Weights of a small transformer language model.
Size: 9 layers, width 224, 4 heads of 64, MLP 896 ReLU, vocabulary 8192.
Architecture: LayerNorm before each block, untied embeddings.
Training: a variant of Adam for these matrices, 8856 steps.
Each number is 500 + 40 x the weight over the matrix's rms, rounded and kept within 0 to 999. Layers, rows and columns count from 0. Numbers have three digits each.

# down: layer 6 MLP down (transposed), 896x224, rms 0.0788, rows 582-694, columns 0-55
# up: layer 6 MLP up, 896x224, rms 0.0864, rows 583-694, columns 0-55
down582:506500544507464467518511472505496516454496510449537536510462428485500504489493537548528468484501526480505460513474557515503482508540460496505540443448460479516565529497
up583:501529437503470549524505512517476472481515473522464596528536567475509551470407500436464499529507480545563483527534509438508514466467552493510549498505542557461514469514
down583:574474537477489583507497485538540475490447456535520413529509473514505456527523516550487437563462529520537544533515513505554518506501491505490439490498499541524522449444
up584:567478516434592450525524526517533473467513513527516507438490533475598454469528457470478511466600435461500542477543447437539523473492486459424520548465457540538522508561
down584:495553455502513541514462516548489530508539459522465552486498501537447486524476470555492577572458475541526498523511476468477473468431429451473474499535494409511536475570
up585:470557474530493479471461467506484528474515525472510500500591469522511456505490521571538465559530515517512500536502445474504434468507600511515522447442507445436425453456
down585:537432575474544512521554541483409503477499505517491511507438507517463509497510493479538493488529486506482546507454585547447528570490419519466477560446566497507536487501
up586:522463499490517510463532483549571507463488522456536451523474479535476504445583497428556437550532507442562574447549521496511482526418518463528515487547496460520518471456
down586:454563510526506427512511447518559484462446473539528521523506525427513543546503388442533475474512476489479514520485471482575495455499480444578482498438491454461537473469
up587:456499464494459546441511460525531488496514495505455506421499516533536520549534551423511387520436506505499553483485517490513412491474469475468543448416523452441501509515
down587:530462502477499503610519527518511557434436569487565507496526487528462486571530488514469535486560512508515470519484439454475499508549501527450497466458482519532601458483
up588:505511533490560485445477464561596499513523496517466560490497522574456458485495481436520546555563477528585406492503484488539510498437532476554553561511579504534488430494
down588:530513475513494519540514627502513497457479549453517459506518499532534523496487466580504502499436454458493498504464479534425509503516504507445485446543541461514514493472
up589:498577484445486501458542502528523530498476478494470539517506422590571530585492451480526459439481475506549506508447525457453493444479511539432470448481528535511435520531
down589:560442416483528518488452506468493523437529436487526489530408593487524485445505534545488500525525489505513502536497484457412514559522506492473486455464592450512500447508
up590:484460484388450474421472525467522475523556502558497506431595491547517527540479482416455509496487525539529431493433578520553550451444521548481502557505542549532449520610
down590:494532491499483545504492599587574429499523474487563496575506506490489443503568528486468488548492438562543492487549466487483556499448437484551476443502484464574471434493
up591:415485476470440503507501515545520481466574462442467521517544464483505539518469437574549568452469563515512495495395434465452403537469505494511442455549489532537467523417
down591:496461568513521524571541413541572420593435530470497449562522465476584502569336550553578573486446546489441477477563454464484490552488478567570599430477453531500441533541
up592:491566465533499532477534507473535546476566523403487532555506502526528507516486518436509501535499482489506479498480533585503553527436508482501539510496540526522382462485
down592:534468476494469535427435509584504496466458478520544469521455515537519470453448465466512514519525449552493510539510464500488553517521486489494517491503477510546471452474
up593:497537559538486480436509528546491487497480481450490526510540480495524468488504488511530456451474571495481490468513506487502459526487523561540469497477544458500435515542
down593:450505447493516539517472487510480460504520506526515478514436475457487520524513486507488500513476498488538509508536500535513497536489448496520506505549441489540487481509
up594:536508491478544473524484492440535469529500532496536488410473489536528533468565406453453423597514498542595556512466535537497522483506463471479519492535483467532479523573
down594:488425485587525538439479448524572558461511448518583462527456568493547511603548509539521450409523474535575407426490497483474491468551490526478476493483454459533492469517
up595:504495447529619527467468504474527477468488490539510515482535475490480508495526499507493484460484517513474514489532460536522452491462489553563549470438478470544439499511
down595:611466462492558488541550481499457446515445578533456391493510434552475450471511561521457520467549484474535545482513498475531556461507459420481486500526449487582513517495
up596:521508483440477555507515506509513550455508601510441556485476477500544459492475531509547544514519482534530558484441557512502431512469476559490525509545499464502516588535
down596:485502494510495517523514528490520463525527560468436547478504434475476506584514449445497526473425522508544521487497547509523433536521516494479498527422454520451486506502
up597:497570432453501479494466535543562509533536593464478485543496569525602551530503527493467533562537508455521506472517554505468545416486540498522525509507537442418475545501
down597:539463463574488525510494446545488475530430513481548433516483465427529510516451447564533513497606422516435390482541535491506501505443485502460604506509501448520511441504
up598:540501499431415488507517502474448460493520509434455494469519422518473454526482500493524503497529534518484493475536498562503525513418530528548583500479556554478513561513
down598:534473525516482528507515511470492496470502471439521471481495464497442493482470532544528499539500458523427368544478505512472480509524525479441541495542570500508525487551
up599:503537501519527554526492524600553457527484525494536498492508459509518568549539497534443435500523532425530494469435463495464436446488516463498413464473481531526545393495
down599:498569520465517532466441524480460506442523535554587526527463495488454477498522499520596495512492497532518488409562474464448552526550526543512524485490489477486496476514
up600:477506430493489509439475514501570510541509499463472521543474559554489466552514559441521413447446481500516500508469551502452531465459465511515583538526503528474487528480
down600:517444465491459559511581475557558484477433467479457588498447504519517509503382510487507525474458498573541541472501523478539467543467518439550552479512405537497542517451
up601:442469489532515458464550469514501503524526481436393496473495573531539542439574443478497460551485515526524494535542508495452508477519485445466432561447555493524532482541
down601:533555476517532540487582484468482583504458533455548536476493442457530516528454491505551473428526477466456562568473489504463571498477505567466582529518424534552541528553
up602:484518502449570534425532526493497506449461550471458574425525522484480561460412500451456535493462520471566508560454534501520473535496562526547472414423552547557501429485
down602:450476583481554511518459511429453554414416499513566483537511475466483510452462457517478489504529481556485458396413497511508551481481493471446495524512412485537553548474
up603:438503452518546535518506540586498519498507499485436500539515553526523511537510524500514591510473480512519445475481493554515555487463515504503557443546525499454436540468
down603:486500516431524541506490562405537599503446521456484435486497459514466505541450503507496576524481570523540538541446535483504523526490512489449422465447577509491477478522
up604:481520458518506533532385602478472486485443485492536501460528540528533484486435519499502475521538473539440447523525504480499529507517539541482529506508513480465445522552
down604:484469526480461507443526471500513445500547551517491455523453519446528515516518533470493461544473506460524510476531505500459538494516484512490587545490496524517481502514
up605:519500458422520524425502470494547502517487534503595467488466469513509481424443517484474509480517483497580388389551551534458545482448463518491506466506543536467500562449
down605:547532526544497432476565491526558555538465527427469566440503536523487440510480537502439497514568516539540510529476503506483461513505494538513565475509431519481477500524
up606:498538543542486587488473509546573433437563484509544556506524529558517523483494522472489453515520505503534473517481532492486512448556525476589550519507495482488549538429
down606:512446573573435506500476434534530455517488458586493469530481497402487466499489509472482465472496484512481485498456503516450540546477450546444494497513533538514519520532
up607:467556488498453467536493453480532471510470492524472521558483538552542503533445468563517505489609438531504460571477486522512537464462504462448475465467434606476478587474
down607:483615539508556457438573554473490483494466490542581530575574543422496540460365497576463535378552487558634571462445500414414477481565489475422514455556513538497491501475
up608:475540477532489433489549589523506503499470531516507512474523518473452546530462497402496414488486510444623552450516531484441461540421511525530465499506503482455561529522
down608:516473584505556515470439512444545563433494475486554454492478457479511513477429558468559525563546421492490457468518498535536528547544453445466485514457527488536531542494
up609:480453353476516454553447495567499561499541483434495479473513485471492443525516482509457496531526565587511498486558502475489535433495560548518455513513509530473517538499
down609:537535542528486532484480524484511489468498547488520541487435544488550558516481539505502487520484482493486528502531548512542526528507448473479510486493501499534495473513
up610:502506461506536484505508560490500492424459528451537470509581479483483463493573482471509497453550512548542514499544484508477512477510513492469540540458523401492472483461
down610:486483498525496517515440434448511512524485539521526485523502534521473448433550467532474519522446506490506569475553528525512471543469526465491516464520511487500417512501
up611:494497492538520545487493553476546490493481541564496548460557596514535494497522512528472467556527481509552495542573520461517459410489506525506536534481474458475520472542
down611:467502539483460524472513469526464460552496497468489495502460532414514531517449555502528520477484569480545502509500515541482544550463490484495543476515561506541502517529
up612:489565416526504497518483532524552500481487512512467537404441550469492492517507509515499527541491452510469486498517554519488474507493525492529521490504539474540460556520
down612:480463487478501485500502463530473467554497503541427437506421502477529506506524531482535488516481501523523555534501498495483498512473500546505532457510527516488509511573
up613:452534438518480488518536468522553476492551526596429513504467558525458469406540479430495475492502485518559531432488451490535513400507572516488550520535521582488409526465
down613:557434579435487517554470518350470515526394553547475576617564542561486569540492491469504476508510449498541545556530475472504474415471582490536523536501509538421423492503
up614:448594477481506594516385529505539431481530553473544487429471549605527562518543421532508514495463537500566510518498493528467481438526500539458470507472472438473468508513
down614:518563466494501514544519510516520367480447516494535518537504436549455426376472474528472486548487495542520492510467476493542618560517447472444465502495466469515507486491
up615:470507500436426464541536449484548464558470495555467520421506474487512496468523550463518502524470508570532519550505506410536547514441538503454554541546432511423485422509
down615:542501546542503437502438482520535501544504532504527459511570469489460592487501499569449542501501532525536587444559454427497541477505557481413490531490522502506512473477
up616:541463503452458426504511553467526496496542516547508496446531466527438453482507502530451449527513503538480494544541534578536502489449507530492533465537532511433512589468
down616:451423482409495488501573475460497550513480493496546504431479497560559547457465434626455523360475501556510523429531548537520476505451530493428550528499423524451509522486
up617:532447519481479483444536453503527529502475547478574581488531536426545499541452508445503449567499498538524490466546517490617493463525509502466448437469532526446449414456
down617:490520461563477444483559465509519454556439516479511518504520568510444523540475498417525450546491487489482500566513484578520583465452517545570505516475546417483475502533
up618:468563503472408520470551509502518470527462524493511514420534583486471494495456469484537533497449498510518564455538479501514431468525493516499556464500466474467458557502
down618:509439534464554511487569493463556498445450540409538527504514473536510464507461583512514482490498487429565565505578534485504513490521495524534541504503478505518449489473
up619:461459536468521492505398506520581472498519514555449510529501564505451437501566476510535586447513501515579477532571455521428480426460543448415517537512468515552511547438
down619:515491519464543512548585519512531539447534512425450414499531510559490495524585484427477502448490497483609555494523531434510487479534513451458464484525497569475488536487
up620:475558474504483458464461464537532509468477546458495543445494529539513512520469507501517446548459504486540485500470471458502457501495504481506509555461479502544498497513
down620:451504510463456464531437492460521472540490486493481528502424512506527523488441450537455520505476453466538569512556425475495463487454494484509435550500539520447513442489
up621:485459524509452550431489551564529515453495491434472539439496492463498501421444421484556486533532472485588528534540560467506451479489516517524509461477482462571451443488
down621:483545561483567464526456487438432571465430529563497461526532477483507545570513523513543444478504452520508505507481479500487507479419484460491478514544496484509547515489
up622:486494496522505424512452517494562558473572545435568461545456488532481423451488445498446467552476480508484513473491521408551499442514541451576465500503543489431480563520
down622:487473510441503429481548462422424514524525574548467507479499489522487528518513553453416452520501494530426454511398480527468548509459533505481538505496497490480566536507
up623:502543411490537506541450527497479522463541493543553527537542487494494470525494461481430458497488479524527448486495509454492504471476505475512517477443497518545493482467
down623:491510483437500503472573464527497504501523546463498501453432498494524519482510551504535486535494539473530501527490544502414466511474493484508569491501479558493474504537
up624:494489481514525522528416516485516526490515551525468473513530549522513491519503531515489517522520600584545445512441521505468501500506562493491482452490501517515452488478
down624:500525551508526486548516457475519489506489555465513473501463494564511495559464477503477544504467507448561545529522490466496490542508500476463529505488480513446507546554
up625:485541557479565525544494529505573529465455587444475552453592541520446574578464513505461513497574512497546476371439523524470459444494528551521477485530545493508515491437
down625:472459555531462478470436503500498452504485457511534476560484485447505507457492582553559517529532539521493556518432467475475528526522492464460556445536510531507469449425
up626:531525494455523513538484514516466549465501522478493479430520590575560578483442512482480526501484459494558489548459542492538544500390498563508534554505473548458550476464
down626:493500466529503527506523485510510447526497519494589501521470488561495505437576532524511533439495539594482553502458532516560508529449477527497526491460500448501490421521
up627:531541506467468435436402478487486535462503579558515422455556471565477535496534489434512479475469498556526494416592541538515531508424544574507414559520557488503502524594
down627:594521496461458523498525492483448514492505490527570477460514433481503561531555456495504503484523488437577564537546463460536506511614488502465473518491486454523521424498
up628:483492504409574468508488463468475575528517482471571465513472522556529465515546496551387586604558478501491543480420556494482459531449509517476473507546536500498519541505
down628:492513497496527516484490517464444452503521469474489529424530521567472531464595503465518482536576485523445423374493544498504540509485489485510446465412542424503550574492
up629:539479481567542495468476497484523532498491575512531441536537512491557509502520450504504435457484514522554488512575465432459471440511496488494499445440448550535497492562
down629:562512551542446539494494570460457499483452521478537476542469531470518498536476542517463487525515552482460474501513535498476482514488491537515541445499553526484579536520
up630:496527474572527545406520411509659553509501572532499537523490537524559525477450467504385539521475486539538548504423481501476507486523529481474582425469505489457456535469
down630:532499551467448478507487497491451543522494597551446517472528534528459560556457464509519510447470468510487485446518435492452483441492487567567445583474421521478527501434
up631:527508469438462557522518435552568530547513520495423477448532598504530529516522484457515473571503479476541455594495447547508504470492584464551525557510467505501537488515
down631:498436482434491479408554501530507515465474521490538461521488497567593527464566469488423538448516505598516556470619517438577440561487490499446399530650517497461491456474
up632:477507485543513581447482521476511506491564492451555567459522592469501543422400442521485498485470543546531477494447477447487456493511542460511542445495486534556501493494
down632:545518536441549542534475513483436562455443425487532474511524458546499512519539526497448530451591458470410535514524524576506510514562514510434503455478540458487512508463
up633:570488420476571456507472503526504522516420476509489562491492552524489572518453475489505522509508461503533482547538517532494575507482550505517534509487514540487380495490
down633:468529480508506545473501494509492471485521535532513491539441498449496480524558523498510465499466507475562495498514494491538492543471444520484509462476480489521477473517
up634:495465522435466541584486507543556480467460575490466518478525510513515453500420531508497515509548510527519468483517503481454518541460485501552587479469579509523522541482
down634:431528505539513444453555509510487578526503508512530500424529495500516505474513455478526462438424558487514504476526489486564491492488534459568450504487528505504473480523
up635:521465499511571624532501540523534449386510522498531528515519530503508496486426398541469536559524524487553502529513498434494530519550475567511568596468483512469513456439
down635:510531426504531535525504488430417524512374672506520509474483469535489541491495493417556506461522478536510562522501475592563576533474463459465425465534499519520551593546
up636:492566543486521482493504474535549500494548529467471548443490497475473499419521433505529530489582534529491520480529529537521487470507490513498474479568572498525513559570
down636:595521488541515536503530534515511557514516551458487531484509503528572491534474543503552459442523497449521495534437451507497491545526530535481471474514466503552545484521
up637:494524437506618504421465531492494509528480502527596527451505552444486539484453503470530482535492517498512559475543519507566475520464534429372531461499547472481465473467
down637:527520487543540369534455439399605604541507468490532502412527578410430533509507453594514500573449523413471506519463555552447444528473442467447496535476521429540468511444
up638:479515444468523467529481529475517513554469532546509507505529459500580495536493496413516550493557538533585489524505516533444525503569534487496514494512449462436456443442
down638:528514528437577539443518501477498554453537486458451580552488510486492488532499516461428490474475467480464568519468516439513440467449516482493514481495478573497575511441
up639:490608448487482501462537489520540512547546630555550536495566531473545543542460570539549515497425593428569487537490553610456554418529556428572505425485531469486502533487
down639:533536487392639368535559534485418464501511461510412529516532515506418507381416515468568443481591527498521452581468403520380454491492514523415474503392447499441487549504
up640:556411535396480528469492522513536497511497569459528478520548501504498492467471440479554539543568566511492499501524436560460518445503523483484504468467547511551424450484
down640:431538460529534495539485557494473519535509503518480446457439509549534487495501458434504498460464499452502479525499453501434517538480540502505511566509465523547528507557
up641:525500449456546486472583504543501506488511578533548493442516470515544490489468549502545558490481495483511507542429489557524507439499515459519525465483389529566499510470
down641:496480530579533594484540463453411466469459512479482488469527536479493466414492561444478549483427498481484534499450482425529543510550498487474498462546494515506447470562
up642:516435458527450473463486458515529502458458552523437530484565478478492477462566517609558508543539518489533540517439495578518399475567548508453547491513509482443418510483
down642:513498498518554510533456492455556441434450513614597452551481453544487511502500471542490468467481471539477571484505522471541488499483448504459491539519517433484554468461
up643:448490506466495527519546542452539555506496547564479504503576523537447535525492451377384496506523494534555479501500518510467529468556527536561499527491494523504451498483
down643:524531487486492527469497544494485512492515462522533475449475468484515481433558548546534519475497465506598514482550513506463517497483495555481495472470472431482558486485
up644:517473425484509532466487528491526467462546565542470520469557548514536507447523446487532429530431589538524533534538493524507509402505498448489469452535470493546495521480
down644:517509455503532511570574489432513503512508616461565559491512467561494478487546491488580568535506476404503534498469474467564532468467487502481545613437520472505528550554
up645:512489500451515434537494536507461531515547537504571482580475443495533427539526444461561489496549453511545459527569491536538522448463505456555520559481520526537447510503
down645:466541508504538524417531507448481483497389525509563504514519487485551529568499537503480470500511483542523518507511477491486490502503524488476553495496503485509533519493
up646:500528488442582576545499485576536486562432481438458469531514482538441469493511528458516516497483501503521484518522563568491485547470453467528573487481524524542458529547
down646:446513525493516510503468460519505480539477488473514506544480522411449452471458508486520479421500505480491494525553442516507491461540458462505508505438494523512478463546
up647:511390450503517469494503460493516552475528542485446486558513484475475526511542501462541481517461532493513479511459492494537483514422501512534418536506483500467491489600
down647:548532551513513487533478438524551471515505552494538549536483472486462497516477515564466544508507526506501457428521486451543486517593449510479468532520464492463515520443
up648:534520495474485449528445515543488499508494519472483499418496495503522498521468523525546493564548586478480459543483488552557488465533550465550493472511508553527478515551
down648:481517527506542547560528453539538430560473430472435468504548520442563505471451561463587511484489486561449571514477493532511535471479522473503536470532502484507547528496
up649:457553440487465461479437557478505494445478514445490459426507571496485467479484537535497498465498509537567515536483536566521552489496540451551576460569597473519441594466
down649:508516514491391464484521437515491439454466424522444481452477484536472473502501458571546516511558446556441510487545449498494555457562498504607480564487486470525573522427
up650:434508436477496463522479514497538485447523518499522452481476505520520524502450452525533511480507504575514523550517523556507494425547556500536482512532481454558493467464
down650:489505509507543561519544430543488479491538525550533455499424459506558512425534496469506501499482483451549556570498467531503484547464537513556493510502398529496488475518
up651:444504446522524515484459522513532499458479539483467525492561516496485543465556517535465491468481542511518491517530514527458473479514566600561520566429525518457458598483
down651:462510522518569537537540510569501525473549529495573582477512493505526553493443523503462505486502500524518506456486465501467475494475459469543541506528493583468452473491
up652:432480360477499570519538542571548517485542483488452493580417575502509452495570478412547542509577500539484572506523483534462506473419481553461484450488599548555498524498
down652:360572449418397537564460406475477391481398371512503547619558584510317554481496462477392601506536470563516459323562547555471532438487449544507517524440513573547564414496
up653:539458488570505560452472522579531561526564549515466509464505475550529543510464508505451545543527437465505529534462568475541432486513564428575469428589546401543484510401
down653:491454546414510592521527494578480407552480574418533523614537480540493590533489544586551548551506529483477494517517377500468424462482528520420473545511523499524484475441
up654:525522450404480467469502539442483583480514503379524454482513441528542421487484460501510504529502492520529496484526498476451488463472562543552499517562501550472532536599
down654:514531496485532499525491541470459502538497450518515533511540504500525510545498563501519495539526493489533509494511469517540497465470473446469506475498467489518516443505
up655:513459485511546565445491459534489507403485513461552481490504436498486497550507502485551515525523502474495436460489473555497504494444471448454479406462496503462461484512
down655:566558536502435470537500524496465507532428528499484555453553517538483475484489495484500510420463486522498496494492489493454535490459508534529511553554439539468487491478
up656:497500448531590555485494547467529499516503484537512557492514584479491511503495503475424463525509442475461528512504559553511494451453521521536546421466476409537448460520
down656:519548513521524485543485495520522539465510531469501497496435454532518541500535527547489560505445483432514493543529483489552497501534466446479493526477514506526475464541
up657:493524471520483457540428517504472529533510512524477515439549532539485536468504502545509488598483509523512479484464547489469447456464502472558508499563517487486518525550
down657:499492522547528539509468538539554492486471542488514560559510473493464518537493473516504477512493526438479561471474528472473456502521447502479496463439443516462533481457
up658:470520552518513421466497530499553504459476548422539426472541500517563519436594558503465575456443519404563512519553557526474429454552525473609543519539439443489581486495
down658:436521439587575465431506432474630565465533453595503562508420514479448445441480443440539609489523444520573517476579474500582473490550465474533496488445443476538654459494
up659:495507435440481497549507466539502459529502519491488565524575477457550565449467406505463437513487584505508465516494511501491511470505487447464477481497521516523506475477
down659:490516518523523505511509484523493490479557568518510460520435501472485546510472511461536489533466481480484475495537460505484482503490469508492533490486443521542531523513
up660:551534526410544493571449503499512473472487550489460426470482462520488522532511544522528513494538505486502513548457507461480528502529552649483514487447441547478558581523
down660:525430631500557532511537542475565540521436513559613488491504510497545555498496561556507566470479616512496576437540508493531518491538507480429505549503535467498519489582
up661:462563428479563485484475568490461468504529541512507534509527509493463473535500444470485420585477491534489559492542557491493518447449533481530459472493507584576508454560
down661:528482588491447537445476478496554494466491521479466523513398540457523519559453452499522530524502448475460498532502490480410498580499547444425470521526535443491476516494
up662:521520476482486505492478481548534469512556477514503512404583566476531503490481501472458505464521486524511501503522501508524449488506481518518471538490534488442477471500
down662:520491518536506519468557514474497507498482474492485484491481481527520542521509457500511504492479501444481527524515525545516466527509501512511491503415481487457509532510
up663:413485524494495549466514451558522440515547495469498484484521493481464473457555464537482510492505440446515488457446510503471464509436535488543496453483471508478520468469
down663:491509547525508534496533521466443473506499525481482506498455484529504535464457538465470468515488558470508473508502536502477495510507440500475510510500536531522526536538
up664:513508409481543514435464486527527488461510558463501482493561489553456438424557498460482455490450553494504559469489537526599481456474479458574489517468514466550523523533
down664:509487515516507543496563474459419481428478531511520452534411444512484510503453531464475529509536512422482445495490472551478504513480462495496500476493500511520502565535
up665:465424403522497542444493485534552489439511523442518497509483537473495469579381471462528521457501541524525475547474444471564491475485556525496583424466423531439452505484
down665:515530499468451493463512550524486487496375469528507470546564455567490522509470567525455429564458533507402523455465486489441539513500538505532473537534434540435469571538
up666:539493535456529497466526481493594457489473524534507524548498520472465493562533463456529519544597540484500456445501474614562511435423537516520564457458533480481448487503
down666:516575494543514484473546617524551487514541490485544446459487522442513480438435477461519492523467485448485473528543480494514473485534515513565483560506540500482508498431
up667:487482468432486526503496466501461496521520502518492540460493495512539540469525458503577562521495493533508492518469502509465538413404511526498440438450544470496454523589
down667:491467427576488482500547492562514483536494427449565484452512502475459476477521522503468503490441535431506508499487474536468518460514580528526542519471464483546530513526
up668:476500466515501535484524433542505402470451532533516509524485494466488527527489504472406376490445501429546404554519397554578531469484508455474516476520503482547433549487
down668:449472496495459487534538485472483553537528542422470530483538486512512440528490527513484464464476515514453533500487497488502508491476522501564556521569496520547482524554
up669:446579444579491526466489511528493417562527513494529523505488551530504499493497477497529517497499572483531453476537515546548512475515510503481533504537505558475445550549
down669:467544421490524505425454537464499476516458558489575414474533460462500494404476509501470528569554489558535499506529495427482533474519501503505516492525441448503467462511
up670:514544509539533559529563496468629491390584510516526484499461492537518445499523504447471488522442482480521568429554546477557408459485463501555457476415525541535535523478
down670:483539423452433513510567530464485448571458499517486485510532507575404522483466508532478505484531505485452510530467508460571479462571573493528477519580497499496476449542
up671:511483460466542576483465518585524473463558514518512582569517466514513502523427495446479506516442510484495570494454499584475550469466498592471554384484503531483495484554
down671:523481488511506443486466466466508481402493512494452511421463500575467474539511463426513596546488502497470530474495499439497453583468497504458473539513402372553529527528
up672:456519500530554536474499473497538527467543478494509490450479504554444436468506411452517570521472482529538509519519498538520506519522488505514500508517532486474500467451
down672:538492469440439497550538604463454514483472555437483451492522441538522508505496475475512434523502492468473462473473565503482460556489519492477521531489439570493496562533
up673:455577509515504509492483521573468466427519540468569514506509504514539529538440501472458464489532497461502482459522416518570486455475470516558516525487517507500493567447
down673:463573478458518383497482473558531514607509393504524553505474497467437529496530488454488514480485475519534510470459495493498514483534458531482520502535509518497537440545
up674:486484486432450485524442443522475490528508530464461512492434502586613476549526591504452528526356522517536507575560466536507414467406494432455554555499504519476487574578
down674:419432475435454576498464539488502542562456593493541457515497501585511450449515619564479450563375551498430432448553488541440444443502534464461492653556472665565532516449
up675:473577443471493524510527565465537514529556540459474522545469536485464492519520485443454493462475508495579497492432496531524463500444516547524520445496554526513455446478
down675:486430517451487538461467420585569519493586517515600606507493479488563544542486546455559408499488490434561438504457605460482495523563471438458484561458536444475380479540
up676:516408515510561487478503448570543506462475432546507482573554468507512480566485494483459526563454565531535512503538516564576451453433505471558443456459476499515457493454
down676:561528485490410492514491585476497499487430471517475537503532545525560517541469532439487535548495502533535438498559492497430493487463518470520479498492488533459504461506
up677:448483476463475472435536462477512559482506542526389508497539568480470490553534453422471525446449524519487529467471529486479494473484545449506462489583527570485490555570
down677:492504549499512480587444483486536395561472548479416559466561525448552496527541474499431505511573484451442467385394491464536441414559509475467501520535555503474495500462
up678:478543481519473456496468531531505484474509526521428480472481530446491459508510495559505562430557518486534515546463518549551493524440567512489523519452479510504490472522
down678:535464422488514489438505495521584482457497508494499468564497569502489487475489418457503545439610573560485529493503482573522464540496451526509501446577375438459486522501
up679:416464496467429510448474501523488519459514550572495545540520458529533528434523521488440557514546506506471457428535569531538414465432516525534511504483534530531447514465
down679:515493504603439402509495476515527416483458420503522493449491480506442509530573470448459515494477474455516463498560480544423481517545475459496464468465462444483487453539
up680:464473477464544492467536486537477521488523479475490567489529515464508481455491456499409506503463446457503490499500503520491483549409457478490559547514556505477542561488
down680:493482506540488535495529478462500484490514516527479470481439497457525525508526520470501555506514500465539487506518474499492493502554481524504506508502495455525499471540
up681:488515498514418439535536498525521487475506535447471517497537503502530539556556465502507508538467540541492566516497555552531540514420471497501536488510525563603496531542
down681:501539474520503487487521502485545469486586501569477459503479479528521510536502487538433564492536512533494513489532550443504449524479486486481525503587505536460504454480
up682:485491430498484432508548455557527510525574582562463508456460470473520416422539467432508496543533559510458495577487386482519480481491502509604461545496511487509483562549
down682:465421495599511482517497429494508574533536531473440498498372456470520485431483446476521485445508470475432481495576470458511539503528498528505491542552516496505494495513
up683:442536505550488483464466453531506488484527498573475494468599458524465515488455517521507476477504536519503480475499471474557481447527579513489465465484532489455465483500
down683:526497439496497505457521480519554528486495528482526506476537555448463524476538531469485480546484488486533478470519495475451496510490461505582492520511507563455445512535
up684:472537493470458552483511495509461496524474480469441498485514572443505499542531456523455478568491556493507529554502531490454534504449543587463521537520460510467567460478
down684:511430539473565510503485458450532516496534596484471461544472533457484514471477458535498535548474425437502550529440521512511478560574479505479505511439551405523555492465
up685:496418493491544545563406581498486563444546506557465557519512487518425535500520487575433499518498576460478463498443543544436468546538495550546469454564469541504500428511
down685:473545521447546486530506485471525446487456507520402502515531456497451558550537518457473497517494517445451434508454562528625497454475505505594483504525446517529492524544
up686:542469439518481488467549519482506517453536496484342472463532531480524493480532514543509477441478530550529556465526562508534550512483504595503548522531545512454469574540
down686:531532470471492503387515523450475485464459506484551468576471470526536488438534504546500513493471534480508561463485531460514478476505467419560494434458412495535502436514
up687:436472548452489442489471548530518525457484458545508558537557476443566538534467474562435560493546531506502615556471490417524439495484551567558502517552471434525422447498
down687:521522549504460502513509489515469562507516539433475460527543438504490510535534542488425539498454492509455506494515516498537536462436515462552504502541486538503545499503
up688:438562513563483494484511499494522569545485499474566579471587507524522501503478495470460513456515496491512463507448476468450519521490538529507551533432480516444480463497
down688:506465512507458523501482500496474512490445495520465466498479461491523516525567466547523499516498479487511512429497483507541496519495480547475474516476453469519468544488
up689:458472486436572512402541435497502465454536563488442510519500497573466509507542487490513569473534519608517504566446518504526515463514515544512527499511583583515462518496
down689:492399459494526513601442512472494485496548453497562493456504521448455460471485518509499506401397584454462469487483525534399493445493532541516476409506526526565505385485
up690:400503448505460537529509535516508521487557510507499453534563479526516463515524439566475508478524539457499534533493504551444452408474511517536531477490490493470512540496
down690:535479495488518489545482470459513522506539566536498508484459477512486527487544473438507464516522469491495532450504514507473559543471432498435533540512521514495512510518
up691:461503480489490463487479439480488486501566528498470450506544501495487514507514494423573566428484564537493446496472477514499534475542558507504541535485524536481510488443
down691:502520507511501517528462493467502473465504600534493473518491495485487515477508488464493464538521455486550485522533466489492468503493484470498471482497511495513460505552
up692:493468513484473486483494513556532503463507606384485529426523567415560512489489484413466537466472551529571486469560459558415525487485482500409478422398576501476441505484
down692:467479527510606485479513560467442504471555509572518564431451514577566491511479403502566530550533440478483527597486460523435444503459465534577509434572443414531462474526
up693:479493465512477535430541473479523510515530521560503544604524537486571505498424450527529466500463528495533544487466557470554466484492506432499518487577527431467419513532
down693:542451593485483464505562496500547531580401533473480439491542531527500502549465506474464504524490501503475501551500464470510553503511531504514532541441463541494477444568
up694:487502516473478564413524477463510544489493491549575491564481555475505477477458517431545409471535569531522559479538535507511446532506544467497514485467531447550415492500
down694:547551523487471492546474551503534498486524500444475492453457514536499577515530487505527495560470485480518457485549514525541532506531478474502528532517455508511442455494